config = dict(
    num_hidden_layers=12,
    hidden_size=128,
    num_attention_heads=8,
    num_key_value_heads=8,
    head_dim=32,
    intermediate_size=320,
    vocab_size=2773,
    hidden_act='swiglu',
    norm='rmsnorm',
    norm_place='out',
    norm_eps=1e-05,
    positions='rope',
    rope_theta=31900.0,
    rope_fraction=1.0,
    qk_norm=True,
    attn_scale=0.177,
    bias='none',
    tie_word_embeddings=False,
    parallel_block=False,
    init='normal',
    init_std_qkv=0.0558,
    init_std_o=0.00806,
    init_std_up=0.0558,
    init_std_down=0.00721,
    optimizer='soap_variant',
    learning_rate=0.00434,
    beta1=0.95,
    beta2=0.95,
    weight_decay=0.061,
    lr_head=0.00496,
    max_grad_norm=1.0,
    warmup_steps=135,
    schedule='wsd',
    decay_fraction=0.831,
    decay_shape='linear',
    final_lr_fraction=0.1,
    batch_tokens=[16384, 32768, 65536],
    max_seq_len=1024,
    doc_mask=True,
    train_tokens=126800000,
    max_steps=3886,
    dataset='wikipedia_en',
)
Each number is 200 + 20 x the weight over its row's rms, rounded and kept within 0 to 999. Layers, rows and columns count from 0. The size before them is the row's rms in percent of the matrix's.

# k: layer 9 attention key, 256x128, rms 0.174, rows 68-92, columns 64-127
# q: layer 9 attention query, 256x128, rms 0.189, rows 69-92, columns 64-127
k68,096,220,182,209,187,196,183,173,183,171,217,187,202,208,173,225,201,207,196,189,256,217,202,235,199,202,248,222,170,215,168,171,188,254,227,187,211,180,210,209,186,194,206,197,197,198,198,148,208,199,201,200,194,173,201,205,207,207,179,196,217,201,185,210,243
q69,091,219,220,203,221,208,187,192,214,191,197,192,213,184,190,200,253,217,186,197,208,203,203,205,197,204,221,155,187,186,190,234,223,243,184,200,181,176,183,216,222,195,198,256,207,216,190,191,208,207,172,204,184,215,201,183,221,160,219,184,254,208,216,210,193
k69,109,226,210,201,182,207,206,168,181,169,202,193,240,205,206,215,202,179,213,179,177,208,237,231,204,207,202,233,189,237,141,185,193,199,178,200,185,209,179,205,181,237,217,209,207,210,195,210,197,199,206,226,195,223,207,209,207,215,187,218,150,215,221,201,199
q70,099,202,212,210,232,187,215,244,206,191,197,245,212,187,211,218,215,204,204,186,215,187,207,219,189,195,211,161,220,204,190,227,186,206,211,229,182,181,204,201,173,206,217,183,167,201,185,198,213,200,202,175,165,206,230,192,209,202,238,197,184,202,205,184,172
k70,082,170,185,179,200,187,215,193,181,166,189,228,215,220,202,200,224,197,231,205,216,180,210,171,200,176,183,239,198,188,192,176,214,193,192,198,188,228,197,182,212,210,194,239,212,188,202,201,200,205,184,198,175,204,203,224,201,213,206,228,220,170,200,218,191
q71,117,180,218,158,215,186,195,228,226,157,185,207,209,184,179,198,220,189,184,193,192,173,203,218,197,186,240,212,225,199,166,231,227,200,206,195,190,200,174,185,197,182,214,228,182,199,191,178,186,203,166,205,185,163,206,177,216,179,228,208,217,189,207,192,186
k71,088,187,222,178,206,197,226,208,141,212,196,206,214,201,225,226,225,213,238,202,183,208,215,213,183,168,173,244,191,236,235,191,204,155,182,200,151,215,207,218,203,234,207,201,194,171,203,190,167,208,205,209,179,178,231,183,205,222,190,218,207,181,174,208,209
q72,093,200,161,214,202,203,226,192,174,214,238,160,195,200,217,223,221,225,164,195,221,220,208,201,192,222,157,185,195,208,220,200,209,215,206,224,205,171,209,196,171,217,205,217,179,177,214,227,192,221,232,181,195,246,227,214,199,214,189,209,207,222,202,191,193
k72,095,206,177,190,203,188,198,189,208,189,225,143,185,182,205,198,191,217,199,178,198,188,189,189,195,241,208,198,232,188,188,231,204,221,240,208,212,226,207,199,183,209,191,213,209,224,165,231,207,214,184,210,206,183,215,202,225,188,225,197,223,214,217,187,224
q73,094,200,190,196,199,208,163,207,222,203,204,212,201,178,201,202,191,186,217,195,223,222,204,180,187,190,214,213,217,225,189,226,209,227,203,198,199,252,191,196,185,189,202,178,208,192,170,189,221,180,170,224,182,156,197,182,216,179,190,201,198,189,191,219,230
k73,091,217,179,239,225,198,198,167,196,226,195,209,239,181,167,221,215,189,219,207,198,189,198,181,187,192,203,182,218,202,204,212,209,217,193,182,185,212,213,194,232,204,165,168,193,185,198,210,200,201,194,180,197,179,195,211,187,196,177,186,256,208,205,188,193
q74,110,195,208,201,218,187,224,214,187,244,180,213,221,201,218,232,168,200,221,193,182,175,174,205,236,195,184,181,190,227,212,182,206,198,196,222,212,199,194,214,203,243,181,207,210,174,210,228,209,219,205,151,178,229,189,216,181,223,202,212,180,200,173,235,199
k74,113,203,216,152,205,193,201,204,216,195,218,190,206,232,207,217,190,210,211,179,173,226,206,218,197,199,203,193,192,208,155,157,175,224,187,214,215,180,157,212,176,208,222,201,194,217,230,156,205,197,214,204,219,205,199,205,215,213,171,217,172,196,193,197,195
q75,095,175,207,201,179,203,194,223,221,192,185,180,223,267,211,226,204,229,166,202,180,225,195,225,196,205,207,213,177,213,211,206,210,232,240,239,192,190,179,201,174,184,226,210,197,196,240,223,213,204,208,197,190,214,229,204,225,197,227,210,226,195,187,208,209
k75,117,173,172,219,181,203,189,196,180,184,202,186,194,203,185,214,192,212,185,230,227,179,197,185,226,198,250,193,204,191,213,182,204,226,223,198,190,186,270,192,212,210,197,199,208,183,211,149,194,208,216,191,203,174,208,209,225,182,200,191,259,202,189,200,227
q76,100,195,205,214,193,224,193,193,181,252,204,173,227,189,184,189,171,238,255,195,211,181,201,216,190,205,250,194,209,196,225,199,190,209,200,206,193,203,190,208,232,231,190,213,229,198,182,216,199,211,215,181,176,223,188,215,173,212,181,204,226,190,176,206,223
k76,093,213,183,219,208,217,236,196,223,225,201,194,227,169,206,205,223,210,220,231,198,149,182,185,188,220,229,180,194,204,220,234,182,222,197,205,193,193,206,206,204,204,194,170,226,204,224,214,199,221,225,207,197,194,201,216,186,193,187,167,198,198,206,208,196
q77,099,179,178,216,196,185,233,156,173,181,202,182,203,210,203,182,206,187,172,198,246,183,216,191,203,213,227,218,190,178,204,178,155,208,211,199,149,181,170,177,219,189,226,207,194,228,238,200,173,224,225,194,192,215,192,233,169,204,199,182,236,204,188,171,220
k77,082,218,177,222,201,207,253,189,201,178,219,190,209,192,191,212,176,224,180,202,193,181,160,218,214,217,267,188,232,215,209,176,201,214,229,230,194,176,206,187,180,188,221,174,227,214,205,182,176,203,192,201,184,202,207,182,211,190,199,164,171,181,215,182,204
q78,105,193,176,210,221,200,175,181,214,181,202,181,203,234,174,207,221,249,225,201,179,232,226,220,170,189,195,231,197,167,231,184,225,177,184,186,204,212,225,193,201,180,203,211,228,217,196,210,200,213,225,241,193,194,211,169,213,197,210,213,221,157,216,176,192
k78,096,210,219,206,189,214,193,203,181,191,185,211,180,222,216,163,211,205,191,189,220,228,239,252,195,197,186,259,207,194,169,187,210,179,188,197,163,199,229,208,167,192,196,221,199,197,221,172,203,179,195,217,209,212,176,204,177,206,209,186,188,175,222,218,183
q79,107,169,241,178,235,204,214,221,207,206,185,196,198,152,171,233,208,232,204,199,186,179,180,186,154,196,192,158,223,207,203,199,209,185,182,218,213,186,183,187,200,234,230,188,219,176,202,218,169,222,211,197,182,222,194,193,163,236,194,208,185,176,211,191,195
k79,104,195,181,191,206,186,206,218,214,214,210,197,173,159,256,152,210,187,192,218,205,201,198,149,181,184,197,166,178,210,223,214,202,186,188,187,198,252,165,205,172,199,205,199,220,213,207,219,189,198,189,196,203,209,198,197,171,233,232,218,138,187,176,196,187
q80,115,190,204,180,218,183,186,198,220,171,200,197,196,203,188,191,230,183,180,195,234,231,197,198,188,206,197,186,215,187,161,247,195,198,188,167,189,198,181,172,224,178,212,221,189,252,182,168,210,241,208,227,174,175,194,213,196,190,220,205,219,242,210,195,178
k80,105,215,204,182,227,167,225,195,194,186,192,195,189,211,123,211,231,208,206,220,178,203,170,237,208,205,167,184,222,210,183,195,227,210,198,222,218,204,201,202,234,204,193,182,206,204,211,202,181,202,204,202,192,208,215,185,169,200,170,195,250,200,221,246,197
q81,123,171,204,161,227,182,178,193,266,167,177,191,206,189,208,187,228,164,179,191,233,210,219,190,207,178,171,174,213,208,171,201,201,225,186,187,200,178,187,162,197,187,243,206,190,234,182,192,194,246,198,235,177,198,210,236,216,202,191,229,209,227,193,192,227
k81,096,156,187,217,203,209,199,210,212,210,203,195,199,217,219,191,198,195,211,216,166,192,211,196,212,231,281,175,172,169,162,192,196,204,180,211,176,205,226,186,192,211,214,229,204,192,215,168,217,195,210,215,223,213,189,187,210,191,204,183,190,180,242,165,213
q82,108,179,182,181,148,223,202,213,168,205,200,177,185,203,209,144,173,210,185,210,223,218,212,160,206,197,207,227,235,198,178,217,212,200,176,173,198,198,193,218,204,219,203,194,224,200,204,182,213,217,184,195,205,199,162,255,187,231,223,190,207,239,211,226,198
k82,116,210,204,207,187,191,218,186,190,192,187,177,207,201,216,179,222,202,196,237,178,177,194,213,223,223,197,214,207,200,214,210,215,210,209,208,181,197,247,207,190,210,194,199,196,180,197,215,189,201,212,202,194,200,204,208,167,190,198,171,247,189,231,204,202
q83,088,209,138,201,182,226,200,176,160,182,230,203,179,187,198,172,180,195,192,207,193,201,203,168,180,212,194,240,225,214,217,188,209,167,204,206,200,189,217,199,179,184,161,177,196,178,187,189,205,222,225,182,217,198,164,225,195,211,191,195,175,209,215,204,232
k83,107,239,207,182,203,216,213,217,196,182,209,190,184,167,201,204,200,219,211,173,222,231,191,235,183,186,185,214,184,208,179,173,200,215,183,194,196,200,146,197,176,169,222,184,199,215,189,179,216,219,220,183,197,189,177,187,193,224,208,203,152,190,155,200,198
q84,110,200,221,193,209,179,218,198,220,199,178,183,210,192,196,198,226,194,215,185,191,203,234,215,204,209,208,204,198,208,174,210,206,194,200,184,164,203,184,196,194,215,211,230,190,223,164,214,187,181,203,225,196,202,217,175,196,188,238,176,247,168,153,188,153
k84,094,230,183,187,230,187,195,177,209,227,197,207,224,216,183,222,212,174,180,194,200,207,202,195,190,191,195,192,192,247,193,191,211,203,204,186,191,195,153,215,205,206,171,190,214,203,200,162,192,197,189,194,192,234,195,168,206,202,173,222,141,196,149,212,196
q85,098,183,204,209,177,208,242,219,186,207,214,205,216,175,222,176,210,200,187,207,241,196,164,201,209,198,191,231,216,232,181,222,209,216,191,195,160,211,203,221,176,166,226,200,177,202,204,181,183,192,173,195,200,211,202,207,210,188,165,156,196,214,180,197,194
k85,083,165,206,191,216,219,218,197,180,184,197,192,234,217,218,200,211,196,204,174,146,197,199,195,201,206,202,200,213,219,189,187,232,169,189,216,162,212,207,182,217,216,199,219,198,195,193,240,189,223,169,208,208,186,211,166,219,184,191,213,196,197,244,180,217
q86,115,164,163,233,240,238,226,203,163,229,211,209,190,254,223,229,198,190,206,195,197,179,179,236,181,198,200,144,227,184,223,205,198,184,239,202,198,165,223,191,210,174,206,190,199,198,199,214,204,208,213,216,229,180,218,196,193,198,198,198,185,220,220,173,204
k86,090,188,186,190,181,189,189,212,232,135,201,203,210,204,183,211,220,203,221,189,195,235,160,189,196,195,183,202,190,195,201,196,214,208,192,222,227,218,186,173,221,197,204,215,195,187,209,221,216,230,206,209,196,178,221,220,213,196,199,238,227,205,222,182,191
q87,107,217,208,185,201,184,212,198,186,164,200,212,220,233,217,209,250,221,214,217,232,206,233,220,177,196,179,179,181,185,188,190,184,232,217,177,210,187,217,194,199,209,195,202,214,223,176,210,196,237,228,214,184,188,229,196,207,190,222,201,242,180,199,171,188
k87,084,195,207,208,194,195,183,224,202,174,203,180,259,214,231,211,229,195,201,204,176,216,202,181,194,164,188,213,186,217,208,203,236,160,181,186,162,205,193,202,191,227,207,231,187,222,180,237,220,191,164,203,211,199,216,205,189,203,224,233,140,195,218,192,194
q88,101,182,176,187,186,206,167,220,203,176,173,197,217,231,208,190,182,171,204,201,181,162,230,198,224,157,203,233,223,211,192,192,218,198,214,224,215,220,209,191,213,175,210,223,198,234,173,202,200,235,189,246,202,174,211,212,218,187,210,205,212,202,182,185,177
k88,105,173,181,175,218,177,215,203,206,166,218,211,199,219,173,194,211,192,208,235,181,200,223,221,184,223,211,142,214,196,192,190,204,203,168,203,219,214,239,185,198,199,218,199,210,197,211,199,183,192,205,206,239,188,188,215,184,214,206,183,266,176,263,199,195
q89,092,152,217,215,200,205,238,172,177,163,178,187,211,166,188,187,216,182,158,230,227,175,187,183,181,226,220,198,188,192,172,190,182,200,210,188,159,176,193,188,204,177,219,207,173,205,233,225,170,220,195,191,195,180,184,207,162,206,206,193,181,171,175,177,197
k89,108,172,185,224,194,200,229,198,211,213,204,206,216,207,228,192,204,177,197,197,163,193,196,192,219,205,240,179,184,195,172,201,217,215,173,219,183,219,182,167,218,219,198,193,216,210,197,204,199,201,198,232,158,241,198,184,190,204,190,176,133,197,234,188,193
q90,096,198,221,236,188,195,187,210,208,247,212,202,214,178,214,193,152,227,212,167,182,200,194,191,221,200,233,216,182,209,213,195,202,194,184,189,195,228,182,232,248,192,183,212,245,201,174,198,203,179,225,189,188,226,185,202,197,211,201,190,174,209,202,224,239
k90,105,198,192,213,198,222,190,173,206,228,218,215,229,175,198,236,181,220,214,169,225,171,171,148,189,205,229,212,219,181,220,225,179,233,239,193,202,187,174,196,216,197,186,190,211,171,192,196,210,225,206,204,183,185,211,195,245,173,183,202,207,229,165,172,208
q91,119,210,198,194,208,191,199,196,224,190,211,252,191,214,160,222,211,223,225,193,174,218,244,224,172,192,242,223,180,190,221,187,194,187,196,179,212,208,207,157,213,178,193,195,203,198,222,228,195,198,249,225,185,206,217,154,208,193,198,192,198,170,239,168,208
k91,104,171,201,216,199,215,159,210,201,203,211,219,177,216,205,186,163,200,182,207,264,193,216,158,212,180,248,198,201,150,210,181,210,181,210,181,209,174,229,203,201,183,177,209,200,165,194,169,206,201,212,211,213,189,203,215,233,185,206,183,222,212,186,185,184
q92,090,197,230,200,215,218,145,229,232,232,189,196,180,161,183,199,159,192,232,192,193,185,186,178,187,194,210,190,211,218,202,188,227,178,185,199,212,243,185,197,225,229,186,208,232,182,160,189,208,183,178,234,186,195,184,165,198,208,200,190,209,182,174,212,214
k92,102,212,175,186,242,187,216,181,220,249,206,221,194,177,197,209,207,173,212,214,182,193,207,166,186,187,176,147,201,211,195,205,187,218,169,188,200,226,138,202,229,202,181,193,226,206,220,210,201,203,198,195,202,204,189,202,198,219,198,205,207,200,196,221,171